Each number is 128 + 32 x the weight over its row's rms, rounded and kept within 0 to 255. Layers, rows and columns count from 0. The size above them is the row's rms in percent of the matrix's.

# layer 2 MLP down (transposed), 2560x640, rms 0.0451, rows 2400-2442, columns 400-479
size [109 100 102  89  99  76  96 100  97  82 116  84  75 107 115  88 106 101  88  98 122 103  84  98 103 127  75  91 107 122 138  79 103  88 102 112 105  92 129  92 127  80  79]
[[115  70 119 143 158 100  79 141 120 156 177 103  53 120 157 107 121 192 115 118  95  74 115 138 120 146 123 130  94  73 159 201 123 125 161 154  44 135 188 166 157 155 129 138 126 157  87 160 163 131 192  83 194 129  68 174 109 104 161  58 113  75 145 111 138 133 121 121 180 129 126 110  52 134 106  84 137  91 170 125]
 [115 155  82 161 134 122  79 130 118  79  89  49 187 176 165 161  97 132 114 173 149 128 114 111 124 169  80 123 126 162  89 137 124 181  87 124  95 205 143 128 127 170  93 138 102  95 143 164 153 123 109 101 135 126 124 154 132 107 120 140  78 103 118  88 148  73  85 171 133 134 129  95 149  91  75 148 117 146 112 155]
 [122 112 162 134 106 145 134 103 134 153  64 148 137 128 137 121  94 131 102 113 153 121 140  53  78  95 120 124 130 180 129 124 159 129 125 154 135 156 134 103 107 184 153 168  83  85 103 109 139 167 149 124 122 132 117 165 137 104  57 150 103 126  84 125 130 102  72 145  81 107 133 127 152 117  93 145  79 106 138 132]
 [ 98 145 116  53 118  97 130 179 152 136 117 162 122 145 145 100 107 147 153 119 144 135 205 138 125 138  81 131 163  93 133 121 113 130  87  90 127  83  90 109 118  63 124  94 154  80 120  85 159  72  72 171 162 109 142 146 127 121  70  99 170 135  87 130  49 180 125 102 161  73 111  99  96 167 110 142 111  73 138 121]
 [153 155 133 111 155  84 102  88 114 125 154 117 138 141 121 122 151 145 117 108  79 148 122  89 172 110 103 131 142 128 129  51 113 111 181 152  71 169 135  94 128 161 200 133 121 120 154 101  80 137 130 131  84 126 170  99  82 103  89  93 167 108  58 112  91 111 106  82 167  79 161 139 168  73 136 104  75  84 143 151]
 [108 142 152  62 144 136  99 147 180 125 129 121 124 108 167 176 104 202 154 212 128 155 158 108 126 120  80 163 145 123  91 154  98 127 151 155 140 149 107 124 109 142 129 121 172 162 132 181 184 133 123 146 145 196 142 135 167 118 109  92 167 112 135 115 113 124 161  96 109 179 128 147 106  75 131 110 137 133 136  60]
 [189 153  89 170 107 130 102 124 133 149 117 196 167 141 147 139 118  89 149 148 149  98  89 169  82 128 125 149 136 152 141 116  81 144 146 129  63  75 154 147 109 130 143 133  66 131 111  93  99 151 141  99 186  96 130 156 107 159 170  99 116 102 109 164 104 100 107  71 101 127 135 126 149 113 119 125 110 133 159 131]
 [102  91 110  64 115 117 158  84  61 141 192 105 186 123 125 173 201 148 113  93 104 121  68 130 101 135 139 163 113 139 131 121 114 159  90 122 160 132 181 150  93 163 108  90 126 136 158  54 142 133 117 103  58 172 143 139 132 149 115 158  97 135 133  89  82  71  90  72  83 149 156 104 115 145 141 177 112 143 102 125]
 [150 127 115 140 178 133  53 121  56 104  98 121 135 119 182  77 134 154 166 204  70 183  82 110 109 153 103 135 194 105 137 109 181 175 145 143 126 154 154 174 188 142 182 103 164 134 130 113 111 131 134 134 116  87 127 186 194 156 139 143 109  81 146 112 123 133 127 148 144  85 137  96 175 165  99 135 133 161 119 127]
 [198 139 115 155 147 103 198 174 154 116 161 107 131  97 159 198  98 138  92 139 167 183 183 117 144 122 102 105  79 130 105 108 119  84 160 128  94 178 169 145 108 161 101 150 102 131 101 114 128 129 135  55  81 105 154 125 106 137 180 200 187 128 105 205 140 110 134 143 135 125  90 135 148 137 111 110  71  99  88 147]
 [120 120  83 121 183 162  77 134 132 183 104 164 178 105  87  87 124 117 132 134 158 135 130 142 108 113 129 126 108 217 163  88 131 137 119 116 142  78 159 113 118  98 123 149  98 161 175 169 116 121  98 160 107 112 152  88 103  75 137 172 180 102  74  86 115  91  97 117  88 146 107  91 128 112 138 181 160 107 143 166]
 [127 147 154  55  93  56  52 106 148 163 120 167  90 180 115 187 213 143 117  94 105 145 128 104 100 107  77 154 114 145 132 110 158 148 178 155  89 196 139 134 203  92  92 191 146 144 134 136 147 145 132 166 140 104 149 140 172 156 170 159 117 165 163 132 128 156 164 126 102 166 139 169 144 171 180 156 140 133 199 123]
 [200 132 188 121 131 181  82 124 146 129 143 111  97  94 147  86 124 142 168 137 101 118 177 121 184  76 138 103 132 141 103 171 139 104 112 114 159 121  99 116 174 157 142  76 158  96 116  92 185  66 122 166 158 100 112  73 139 128 109 152 134  91 110 187 119 115 110  85 158 160 105 169 109 107 147 125 139  81 106 175]
 [138 157 142 141 107 128 170 150 164 108 144 108 112  76 153 165 123 121 116 229 130  80 149 113 174 155 179  85 140 129  68 189 106  70 128 104 149 173 123 135 109 129 159 160 130  98 154 143  93 152 144 160 163 121  99  30  98 141  93 127 122  77 121 112  82 138 110 141 113 150 104 123 116 120 154 128 169  57 139 134]
 [126  90 137 110 157 217 106 141 116 120 130  89 178 140 112  85 103 129  92 136 119 112 153 105 155 144  79 141 105 162 117 197  65 162 103 119  73 118 201 124  76 112  88 129 164 123  97 125 125 136 185 126 158 131 190 112  43 120 132  94 124  99 119 141  97 134 100 111 108 157 110 129 103 145  97  97 143 115 126 108]
 [ 74 101 144 207 114 130 131 117 110 144  89  89 122 131 192  83 175 127 179 127 134 121 142 122 133 128 137 140 123 125 102 142 153 145  84 114 146 135 194 175  95  77 120 134 111 159 150  98  85 155 129 107 123 115 170 110 121 112 161 143 112 110 159 138 146 163 126  90 107 110 117 134 166 101 144  66 119 154 157 134]
 [132 156 115 172 162 149 143 121 140 161 133 132 133 163 147 166 149 135 145 159 192 178 146 141 124 100 161  91 151 175 108 136 149 127 170 103  40 119  72 139 126 146 177 126 151 129 121 153 140 107 194  89 100  44 122 129 130 191 170 131 122 135 161 136  93 151 132 113  78  86 164 115 148  94  94 104 166 150 110 141]
 [ 56 138 136 103 158 119 130 129 124 134 132 139 141 199 135 128 163  79  97 157 174 118  78 137  93  97 152 151  70 174 121 135 132 154 117  83 115 101 138  67 149 152 121  99 103  65 136 122 119 139 149 126 142  77 172 190 138  81  98 136 120 199 144 137 148 121 107 204  75 116 180 130 122  98 179 108 143 150 136 124]
 [174 124 160 187 128 128 142 113 109 176 134 112 127 157 133 175 189  88 126 125  95 116  88 151 110 165 111 116 170 109 122 162 147 126  87  84 129 113 165 118  81 170 160 118 120 113 132 147  84  84  74  80 142 139 173  44 119 157 161 118  81  86 127 103 108 118 133 162  60 118 141  63 122 131 112 131 159 108 136 135]
 [138 105 150  71  82  46 115 103 110 147 119 117 146 168  73 145 171 135  90  52 143 106 179 154 159 118 158 108 108 108 153 120 106 100 104 136 169 120 130 189 175 134 105  95 121 101 138 121 150  65 169 139 170 119 163  95 129 113  93 158 188 126 144 114 171 121 159 120 151 179 156 103 166  91 154 121 128 130  78 128]
 [174 201  89 183 166 131 158 128  66  96 128 140 136 183 143 136 155 119 100 115 243  54  80 105 111 185 125 155 116 151  94 143 127 141  70 124  92 198 155 105 117 129 130 125 144 164 124 107 116 127 155 137 106  86 132 107 118 108 135 152 162 155  89  90 121 124  91 100 153  99 100  69 135 149  61 103 133 132 116 112]
 [ 92 100 133 127 123 132 131 121 121 100 107 119 132 147  99 183 118 160 158 148 138 181 183 120 109 122  93 108 132 108  70  95  83 128 171 122  78  74 152 114 110 120 140 120 118  94  74  77 127 165 114 155 150 142 108 166 141 114 142 144 118 151 170 168  99 102 164 125 168 194  94 102 103 177  66 111 135  83 101 131]
 [ 90 163 166 175 124  98 174 153 102 146 142 163 118  88 148  98 120  97 164 142 161 111 156 134 144 101 187 129 201 201 145 100 127 177 132 105 111 145 158 159 189  83 100 126 117 146 164 167 142 105  55  73 171 113 123 111 106 127 160 136 125 164 137 147 156  69  77 129 170 134 108 118 172 198 130 123 159 187 151 151]
 [161 190 108 171  78 196 106 181 155 105 155 150 135 155 187  94 170 162 154  86 135 104 135 128 129 113  87 135 130 126 143 131 104 121 136 133 137 130 134 148 148 129 131 164 106 104 128 116 155 131  86  86 125 173 115  90 103 114 130  90 164  91 191 151 144 144 164 136 125 172 121  81 113 106 145 125  91 107 138 134]
 [118 146 156 129 100 157 137 178 140 140 142 132 168 118 162 193 105 110 195 207 118  74 107  96 125 139 112 187 108 155 117 115 134  96 148 162 109  83 149 135 175  95 195 157 227 155 131 134  91 101  73 142 126 122 140 139 123 162 142 129 129  74 122 100 169 149 130 110 140 110 200 171 180  87 131 168 148 127 118 134]
 [210 121  77 175 168 120 118 154 108 138  78 150 106 134 110 134 127  84 126 148 154  99 242 102 117  98 138 112 114 197 191 141 139 137 126 107  61 164 200 135  86 141 174  75  86 136 143 115  34 138 140 165 180  92 128 194 111 155 106 123 112 142  79 158 129 127 146 168  99  37 115 149 126 118 111 137  77 126 125 163]
 [124 149 140 152 138 100 120 144 119 117 138 129 165 142  87 116 159  85 119 113 138  69 127 123 130  79  99 117 195 155 120 152 189  75 169  95 174 101 150 200 127  98 169 127 180 157 124 149 120 130 109 133  98 183 150 177 124 128 117 119 114 124 181  45 141  84 131 161 152 118 170 152 149 165 103 110 155 127 115 167]
 [143 137 146 143 107 106 124 151 129 116 112  65  95  56 134 172 142 147 201 147 120 125  91  99 134 117 107  62 149 104 137  86 161 104 111 168 147 126 152 147 104 144  99  84  95 180 122 121  96 114 125 157 114 134 117 130 120 152  91 135 120 151 146 114 153 145 200 110  60 138 129 125 141 152 103 163  39  79 130  88]
 [148 173 123 115 115 157  88 111 103 135 120 135 111  66 103 141 148  89  93 200  98 143 124  70 140 108 103 119  90  59 161 177  98 148  90 127 149 186  93 122 102 194 117 103 127 101 112 221 133 138 105 194 102  72  84  96 112 132 103 130 105 150 180 180 114 130 100 112 145 100 120 114 120 126 134  82 103 145 137 137]
 [102 149  85 180  69 128 101 210  66 106 117 163 114 114 129 114 138 120 102 159 121  96 120 102 111 184 118  80 129 129 137 150  83 142 150 136 102 151 127 114  92 177 134 130 132 165  53 123 112 127  75 200 128 158 109 138  90  65 153 102 142 126 126 117 165  72 129 112 158 153 114  83  67 151 121  77 172  89 194  95]
 [107 109 147 141 113 105 129 127 111 185 114 171  87 150  97  82 108 132 134 123 129 133 100  88 112 166 145 188 192 165 118 107 125 113  63 139 142 143  96 143 131 139  82 125 108  70 142  88 129 175 141 128 159 126 172 182  86  68 155 105  99 161 142 142 127 127 229 112 127 168 166 138 111 144  58 181 120 212 161 172]
 [144 128 108  87  92 142 142 135 167 126 117 106  86 195 159 131 112  69 132 126 151 143 171  75  81 167 131 179 162 126 141 138 129 199 115 109 172  84 193 162  95 123 140  77  72  72 134 150 156 150  94 140 143 137 119 167 140 133  95 201 144 115 137 165 117 145 167 113 112 120 143  92 129 119 116 118 141 138  97 132]
 [149 154 137 100 139 113  85 143 162 129  98  93 129  85 136 122 147  86 132 139 124 103 103  81 135 143  82 155 139 109 135 156 140 117 107 135 125  99  78 166 140 205 181 130 121 208 140 165  96 131 126  93 128 121  95 193 102 119 124 119 113 111 114  99 113 138 102  89 139 118 122 105 106 143 146 132 133  83  69  95]
 [114 109  66 158  91 133 133 144  89 159  58 168 155 121 181 123 138 128 135 133 187 121 170 137 101 103 106  94 173 162 186  77 150 121 102 128  62 135 159  92 106 116 143 142 118 123 202  83 161 107 190 144  91 119  70  97  91  98 153 134 158  62 113 161 130 161 115  88 153  67 142 117 133 115 168 124 154 166  66 142]
 [ 97 134  90 136  98 107 116 141 162 179 147 154 101  31 106 143 143 122 137  99 114 117 119  91 116  83 127 147 123 143 101 189 116 125 106 129 141 178 124 137 118 110 157 134 127 136 135 167 140 132 152 174 155 105  99 151 124 120 102 128 139 102 102  91 138 115 113 157 129  70 143 128  44  80 113 118 170  92  74 108]
 [ 92 108 147 131 142 157 192 160  83 151 108 110 154 117 118 138 129  98  78 139 119 157 126 162 105 150 124 114  86 105 127 128 120 152  80 135 150 119  53 148 129 155 117 115 153 126 125 124 135  97 186 152 148 163 116 139 139 106 103 174 103 149  93 130 145  90 188 103 120 125  42 149 106  84 168 181 116 108  92 132]
 [ 92 137 119  89 184 147 102 103 124 146 105 173 184 180  94  80 107  85  97 161 130 151 113 141 110  91 135 126 119 133 130 166 132 173 115 110  93 152 184 177 120  82 111 119 143 133 119 106 115 178 163 115 100 169 135 145 132 138 148  89 122 150 159  82 104 115 154  78  97 120 136 187  93 174 145  73 117 103 144  96]
 [187 161 135  95 194 151  51 114 115 173  76  98  95 156 150 139 101 183 165 186 128 134 174 125 161 168 156 150 228 107 133 117 109  96 168 104 101 155 144 131 169 127 134 131 103 152 205 118 136 155 185 136 127 176 125 104 148 175 137 105 154 141  93 109  96 121 135 182 123 134 106 173 158  97 118 128 130 127 123  99]
 [ 79 144 173 142 100 129 134 147 110 144 139 136  73 149 122  94 142  83  50  99 134  83 145 162 153 129  86 216 112  90 150 153 168  58 141 159 121 130  91  95 179 135 162 132 116 159 106 115 129 159 112 103 133 101 126 150 107 164  99 175 129 107 142 125 104 109 129 127 120 137 150 156 132 140 101  89 102 114 129 104]
 [144 171  86 156  91 101 115 110 181  62  98 141 138 109 134 126  75  98 172  79 118 143 104 111 145 125 174  93 128 118  77  87  49 177 173 121 152 167 142 128  71 163 112 117 156 145 148  87 101 126 120 154  37 156  88 128 145 124 138 129 115 134  86 130  83 169  74 153 128 145 142 132 181 134 157 160 119 126 134 136]
 [140 141 162 133  90 130 128 160 144 166 126 139 135  91 142 115 164 182 120 161  99 136 136  99 177 169 165 127  74 106 132 167 129 111 113 122 128 157 132 157 100 120  90  72 119 116 126 194 113  93  73 168 153 131 175 174 161 110 107 158 115 161 112 145 141 135  96 144 122 154 131 118 110 118 131 172 114  95  92 172]
 [121 111  88  75 106 114  36 156 110  89  44 124 148 161 162 149 123  89 179 147 131 105 185 106 134 123 143 110 134 123 100 192 113 150 138 121  94 141  86 173 158 139  62 154 139  99 152 104 130 143 178 113 103 115 134 109  80 159 111 176 123  70 123 170 106 146 213 190  92 107 153 139 121 165  84 128 131 139 131 111]
 [137  85 129 111  88 107 135 114 136 144 114 164  63 138 126 111 115 130 115 134 110 145 144 127 139 104  96 120 199 188 170 118 134 144  93  72 137  91  90 112 122 157 159 181 133  78 105 200 158 153  97 128 180  92 162 152 157 123 162 177 154 149 133 130 122 150  62 121 145 138  57 190 109 150 122 117 186 159  88  71]]
# layer 2 MLP up, 2560x640, rms 0.0893, rows 2401-2442, columns 400-479
size [101 102 100  99  75  98 103  99  87 111  92  80 107 107  88  90 100  88  95 105 108  82  87  98 119  76  93 105 105 105  84  95  91  94 112 110  93 108 100 129  88  80]
[[ 99 116 105  98  82 105 120 160  70 133 195 133 137  78 113  94 123 126 120 112 109 111  91 106 105 111 184 115 157 170 211 106 102 106 158  66 185 162  76  96 142 136 101 159 151  61 110 171 145 110 107 125  89 106 101 176 104 130 152 149 205 121  96 152 209 109 180 148 171  82 126 120  79  67 163  83 119 169  95 165]
 [111  73 114 151 109  66 157 174 164 154 172 160 161 141 140  78 122 146 126 118 149 147 155 120 142 145 118 175 128 132 182 115 110 115 133 163 114 110 149 144 159  98 129 225 180 123 176 145 106 174 141 136 208 121 115 167 150 145 189 140 123 137 188  93 155 135 140 123 107 158 132 146 209 137  76  49 164 155 160 105]
 [162 110 102  92  83 147 154 150  97 134 153  94 117 121 113 105  98  83 190 104  98 132 158 122 141 126 154  78  72 126 125 125 141 124 139 205 129 118 126 156 166 165 132 105  97  76 154 163 163 115 175  84  98  94  96  59 122 102 108  79 115 104 110 140 123  98 109 130  89 141 147 179 182 141  64 131 132 244 136 112]
 [128 171 124 129 148 146 115 113 116 134 154 209  78 137 141  76 156  74 138 121 113 138 123 180 114 122  92 151 148 147 112 111  90 119  79 114 113 159 143 112 124 135  95 141 116  95 126 142 138  96 108 175 127  87 127  97 143 134  83 114 119 128  90 135  92 144 150 101 110 147 167 138  83 136 161 186 177 152  93 157]
 [114 129 173 146 151 162 105 101 127  91 143 113 116 143 139 111 106  64  81 157 216 147 183  64  75 132 172 131 136 108 148 156 204 145  67 129 127 110 113 141 152 167 169 147 128 121 114  64 132 156  92  47 129  89 143 160 126 112 130 128 172 146 187 185 169 101 120  72  95 100 131 132 164 142  81 128 155 165  86 188]
 [139 138 129 171 148 156 233 102  86 114  86 155 191 119 119  98 125 155  83  77 197 189  99 125 155 161  58 177  49 174 174 104 178  77 143 193 125 114  95  75 105 116 161  91 114  71 178 132 142 130 101 170 121  73 197 121 164  74 143  61 147  99 122 108 118 117 166 122 114 169 108 127 170 111  69 170 172 109 126 151]
 [146 148 166 112 172 147 162 173 106  71 130 144 123 154 113  75 126 117 153 112 183 121 126 151 120 106 102 126 107 161 115 144 113 120 125 131 115 122 116  76 111 139 113 147 133 140  97 195 122 141 163 133 137 158 104 126 148 111 122 129 112 127 133  85 174 126 111 130 106 136 129 151 112 129 129 162 137 117 153 160]
 [163  99 105 100 108  75 121 140 153 119 150 113 125  88 123 123 132 146 116  83 136 198 169  72 127 138 129 130 155 134 133 156 127 138  88  85 184 148 160  73 115 103 159 118 139 119 134 183 172 120 177 140 158 132 174 174 143 185 114 176 177 139  99  94 138 120 163 139 148 134 117 140 148 122 109 102 109  84 110  99]
 [145  92  54 169 149  71 111  98 123 128 159 117 166 113 155  85 107 102 139 156 108 148 122 153  88 203 111 143 105 110 161  68 165 124 146 179 135 110 142 167  80 198 115 119 138  84 119 144 115 108  84 133  68 193 131 107 168 167 138  52 107 106 136 118 110  48  69 119  76  90  93 127 114  55  83 117 144  92 152 132]
 [110 104 123 126  68 189 188 133 157 173 144 157 129 125 167 137 122 117 150 151 141 157 141 117  73 124 166 144 192 175 175  67 116  84  65 109 146 127 141 143 119 148  86 116 166  76  87 131 100 133 150 157 143 102 129 175 112 147 129  88 119 139 136  81 146  42 110  99 139 117 134 172 151 151 154 172 143 159 100 116]
 [ 91 108 147 177 123  63 126 130 121 140 151 130 116 174 129  88 111 128 116 211  98  90 135  94 148  86 158 136 137 130 116 133 161 138  83 119 133 130 118 147  86 108 114  70 154 141 191 115 165  71 103 136 152 162 146  92 117  82 108 143 122 172  24 111 134  81 106 135 104 120 105 104 138  89  80 171 122 125  87 167]
 [120 123 168  98 169 142 122 113 106 129 155 160 188 115 121 112 155  65 114 203 138 106 127 104 173  83 166 154 118 144 110 224 116 195 160 129 107 122 101 118 118 137 185 152  86 125 104 169  78 126 131 101 142  75 133 145 141 177 165 133 140  99 172 220 137  67  74 123  64 149 109 133 109 139 123 161 167 144 131 160]
 [134 128 188 105 202  68  86 133 192 134  88 131 126 114 145 100 191 201 129 162 145 178  48 125 156 137 127 110  93 137 185 118 141 178 167 102 193 146 163  97 125  97 107 121 147 112 113 101 131 131 124 152 125 134 145 171 131 154 121 130 155 135  89 125 175 161 123 112 132 129  58  54 151 130 171 159 127 128 111 128]
 [130 145 199 153 132 199 134  80 135 137  97 155 122 121 154 138  72 103 121 108 217 140 125 130 100 147  87 110  95 178  97 132  95 113 142 124  69  99 100 157 116 135 133 102 161 126 127  95 182 107 147 134 179 172 146 168 151 150  84 135  87  74 138 161 115 112 155 116 125  64 150 145  70 101 109  44  78 149 138 164]
 [149 116 148 136 108 138  88  94 163 124 106 133 180 148 123 115 198 100 115 116 115 179 154 204 124  77 106 110 125 145 198  95 107 162 137 126 142 114 100 151  87 115  93 170 165 131 176  94 116 174  91 128  67 131 142 128 129 118 146 180 123  93 119 112 118 144 131 110 127 145 132 111 163 122 168 140  24 161  97 120]
 [126 140 166 108  94 179 125 100 165 186 158 104 163 132 129 135 146 186  92  69 116 139 150 111 100  81 103 104 135 139 147 120 134 176 107 206 127 139  53 183 180 161 145 136 142 176  95 126 118 155 147 131 106 126  83 178 175  97 152 124 143 102 149 138 158 146 146  68 122  99 123 167  55 111 102 115 126 112 112 140]
 [ 88 123 158 191 174 160 157 100  79 130 107  82 105 124 118 120 141  80 141 139  84  83 221 106 114  79 139 139 145 120 167 117 142 115 118 174 161 212  95 138 153 154 116 108 149 130 103  59 116 107 139 119  70  94 142 153 118 120  98 207 109 146 170 155 112 160 151 124 209 145 110 180 136 156  92 114 190 104  97  81]
 [122 101  88 122 154 139 130 146 138 132  92 100 101 130 145 142  96 146 113 120 129 180  98 158 164  51 136 158  83 135 159 105 164 161 147 113  93 191  75 124 146 110 110 134 103 131 158 149 112  60 134 142 112 110  72 160 102 128 154 130 163 125 118 135 128  85 136 151 144 138 115 130 117 110 181 157 111  49 162  66]
 [166  94  66 141 147 125 137 187 157  99 154 170  94 144  81 114 121 169 103 127 176 108  79 162  42 153 161 148 125 109 160 181 105 133 154  75 184 149 161 169  83 113  75 116 121 173 204 145 158 211 117 120  97 138  84  70 137 197 150  94 160 129 120 129 106  84 134 103  54 189 138 151 139  83 166  95 123 134 170  95]
 [123 136  90 196  77 160 198 124 121  97 108 108 125 210 147 108  88  98 110 133 173 178 131  99 137 143 134  92  85 112 133 148 136  93 175 147 110 129  91 157 143 137  96 135 183 157 115 127 148  90  82 199 172 113 128 125 141  63 154 168 115 151  85 151 182  71 105 169 146 134 147 108 163 113 111  72 151 162  75 114]
 [ 57 120 178 156 165 118 123 122 194 134  91 159  90 169 164 142 147 134  80 152 119 156  86  92 219 138 110 116  98 121 110 161  97 133  26 154  75  69 117 117 123 113 110  78  75  67 144 159 116 114 158 197 123 123 147  85 132 147  56  75 199 133 109  69 105 166  98 103 107 151  43 154  91 100 115 108 111  95  71  88]
 [125  93 152 146 128 122 154  56 192 121 150 143 102 121 191 116 151 103 125 163 167 115 139 173 108 121 203 116 147  93 165  97  81 117  70 139 136 102 125 107 120 169 142 102  68 123 135 103 101  71 146 111 133 119 125 183  91 145 125 148 159 150 184 182 118 131 131 156 167  66 127 120 106  97 121  88 169 116 175 146]
 [143 117  90  57  78 120 120 179 152 142  73  80  97  62 117 163 124 115 164  99 162 126 124 132 159 132 104 138 165 120 109 118 145  74 133 182  82 183 136  80 106 214 144 165 123 126 155 159  89  96 110  95  98 171 143 187 133 170  51 118  99 164 113 152 198 154  79 105 112 137  88 147  80 156 139 105 136 124 159 133]
 [ 99 138 164 136 130  85 159  98 163  91 131 133 143 130 148 148 149  66 159 138 100  98 129 118 101 151  87 115 147  95 136 112 140 141  95 114 128 110 136 110 127 175  97 161 146  88 143 156  97 187 116  89  93 114  90 103 142 112 146 136  70 162 113  96 125 112 148 119 179 143 162  76 153  99 163 108 133 126 127 140]
 [ 97  93 153 115 194 157 191 181  87 115 155 101 111  58  73 151 133 152 151  54 133 190  83 150  74 175 143 130  81 122  97 132 101 162 183 147 142 114 145  96 143  62 169 110 197 162 157 137 146 169 107 105 126 132 193 125 103 140 143 110 141 109 156 147 105 119 107 154 178 155 170 106 107 161 162 132 160 143 141 124]
 [102 130 162 101 139 134  18  77  85  85  95  88 117 128 117 188  93 170  79 136 116 119 124 156 124  96  54 105 117 124 125  78 115 152 156 143  84 151 140 146 109 155 110 170 180 153 153 157 125 113  82 102 166 127  92 105  44 143  86 129  96 182 103 166  62 144 125 160 132 148 121 121 122 166 176 165 144 170 129 100]
 [170  63 164 148 124 148 142 117  91 113 140 146  98 163 110  80 150  99 143 127 104 122 147  96 182 114 181 143 104 140 151 109 107 126  85 166 153 138  81 161 143 141 160 168 141  92 108 113 119 100 135 120 170 117 152 147 132  93 159  63 135 180 125 174 121 185  66  87 149  92 142 101 143 137 110 120 140 120 112 169]
 [137 120 163 172 157  88 119 176 134 109 142  90 143 162 199 174 150 129 136  98  79 185 138 115 145  90  84 116 142 122 107  60 127 126 139 148 111 172 141 137 145 169  99  73 135 150 193 113 122 100 141 146 126  91 127 154  73 202 140 144 153 125 134 178 129 129 108  96 143  63 100 131 156 144 182 162  89 166 151  85]
 [145 105 147 139  87 170 141 122 122 140 106 122 126 131 122 156 141 133 118 166 157 107 196 134 132 159 147 142 153 141 215 170 124  73 150 152 177  64 113 165 102  90 127 147 175 136 174  79 146 118 146 116 167 113 168 165 144 200  70 130  88 117 129 100 129 131  94 106 127 142 159 145 161  74  92 152 117 136 144  32]
 [126 172 240 113  85 115 118 159 140 128 166 133 214  98 117 141 100 182  86 116 165 128 133 147 156  99 107 118 129  83  95 166 138 126 157 141 128  47  87 104 120  68 144 106 105 140  83 132 123 102  87 105  84 114 125 111  70 119 168  72 160 152 109 137 106 107  96 109 139 156  93 106 102 178 120 120 113 119 127 136]
 [167 139 158 114 109 159 112 130 133 181  97 159 149  97  84 186 129 125  97 159 117 130  78 117 179 178 106 165  66 175 128 142  88  90 125 107 139 133 162  95 106 126  91 191 205  86  97 135  90 152 159 132 147  74 135 132  92 116 127 162 150 177 157 124  86 180 138 116 104 136 102 113 111 154 120 115 100 179 146 144]
 [150 141  95  78 188  56  95 128  78 149 115 117 129 153 137 125  87 174 125 189 110 159 110  87 168 156 143 146 189 152 141 118 133 153 157 112 121 153  97 131 166 162 159 107 139 165 155 164 147 126  86 103 126 145 140 115 128 141 117  83 147 133 135 202 123 152 135 119 153  86  87 124 119 124 102  94 149 186  20 135]
 [125  84 114 141 109 153 146 134 135 140 183  96 122 142 172 111  97 176  78  71  78  83 199 109 167 124 166  87 150 122 156 144 154 134 167  91  83 124  73 154  65 142 210 113 122 103 116 123 136  69 132 103 125 157 137 128 181 108 178 124  67 126  93 131 120  63 112 135  87  88 139 124 151 125 109 109  79 154  80 104]
 [ 91 133  96 122 199  83  92  92 121 161 105 225  97 156 156  78 150 133 153 119 162 158 123  80 139 109 176 121 103 134 150 107  92 162 109 101 141 109 127 111 175  90 132 136 191 196 159 115 156 178 140 123  60  80 131 116  93 115 136  83 107 151 131 117 193 101 125 143 115 165 147 181 127 140 163 179 193 109 157  74]
 [136 119 158 140 116 148 126 108  86  82  80  94 153  79  85 143 155 137 136  96 123 114 110 141 123 160 122 168  87  96 115 158 108  99  79 136 159 118 183 130 103 127 142  93 151 201 135 184 118 129 145 161 119  74 122 109 167 131 117 119 153 123 178 103 100 158 124  86 105 169 112 135 141 126 118 137 129 122 166 140]
 [204 122  85 149 126  72 112 169  64 138 142  99 135 120 114 147  99 137 112 109 150 151  86 165 127 130 160 105 154 144  94 131 100 124  97 123 108 163 119 137 135 161 103 156 174 117  83 150 130 133 133 161 111 104 159  50 192 194 116 131  77  61 123  84 110 112 107 103 159 165 156 148 110 143 143 149 162 103 148 128]
 [161 117 110  84 171 101 177 104 146 109 121 159 137  65 151 126 127 128 135 102 128  97  77 152 148 137 207  91 113 106 130 107 126  98 120  84 195 128 181 134  68  96 140  99  61 134  82 122  80  71 115 139 104 165 176 175 148 161 138 121 121 170  82 132 172 118 145  90 162 116 141 109 117 114  85 137  92 183 160 122]
 [170 107 116 151 146 175 126 115 151 177 168  70  97 136 180 190 195 155 116 115 156 138  84 100 133 161 128 146 161 107 125 137 152 147 111 143  84 128  85 182  98 126 136 184 104 130 158 134 134 125  55  83 168 137 170 128 173 111 171 102 149 101  86 162  96 152 129 116 158 178 163 102  97 109 180  85 124 119 133 148]
 [118 149 153  87 154 148 138 165  68 105 231 113  99 166 123 143 102  56 197 168 123  90 103 117  86 140 165 203 129 107 170 129 121  41  96 162 143 147 117  58  76  15  88 124 113 121 125 120 182 147 103 128 176 142  80 130 163  58 136  60 155  43 158 111 112 111 134 162 154 137  78 150 131 152  85 122  90 148 196  97]
 [142 110 115 116 159 139 134 146 137 111 105  38 157 109 126  39 124 112 148 163 173 137  91 153 148  89  76 163 113  64 127 129 191 148 134 154  91 125 117 141 160 167 119 136 127  79 113 120 125  98 125  62 129 135  65 144 116 165 140 106 132 130  93 122 134  91 155 126 108 132 163 166 172 164 133 164  94 128 113 102]
 [114 115 101 160 114 142 104 195  61  86  77 124 140  90 145 140  77 150  94  87 164 106  95  66 108 191 106  96 150 158 124 117 130 154 156 175 120 170 141 172 154 120  71 139 136 206 123 190 145  86 137 143 157  88 134  80 130 106 124 122 150 160 148 130 147  98  61 105  98 128 159 124 119 218 154 102  79 118 120 199]
 [ 96 125 150  95 113 123 113 166 122 117 117 158 137 124 118 110 176 214  81 169 131 117  49 137  94  38  96 117 145 143 141 135  66 160 189 109 167 146 147 165  73 199 147 140  67  98 211  95 100 127 157 163 118  98 114 133 136 113  75 144 185 127 162 123 149  84 124 107 115 154 149 136 124  79  74 138 159 112 148 117]]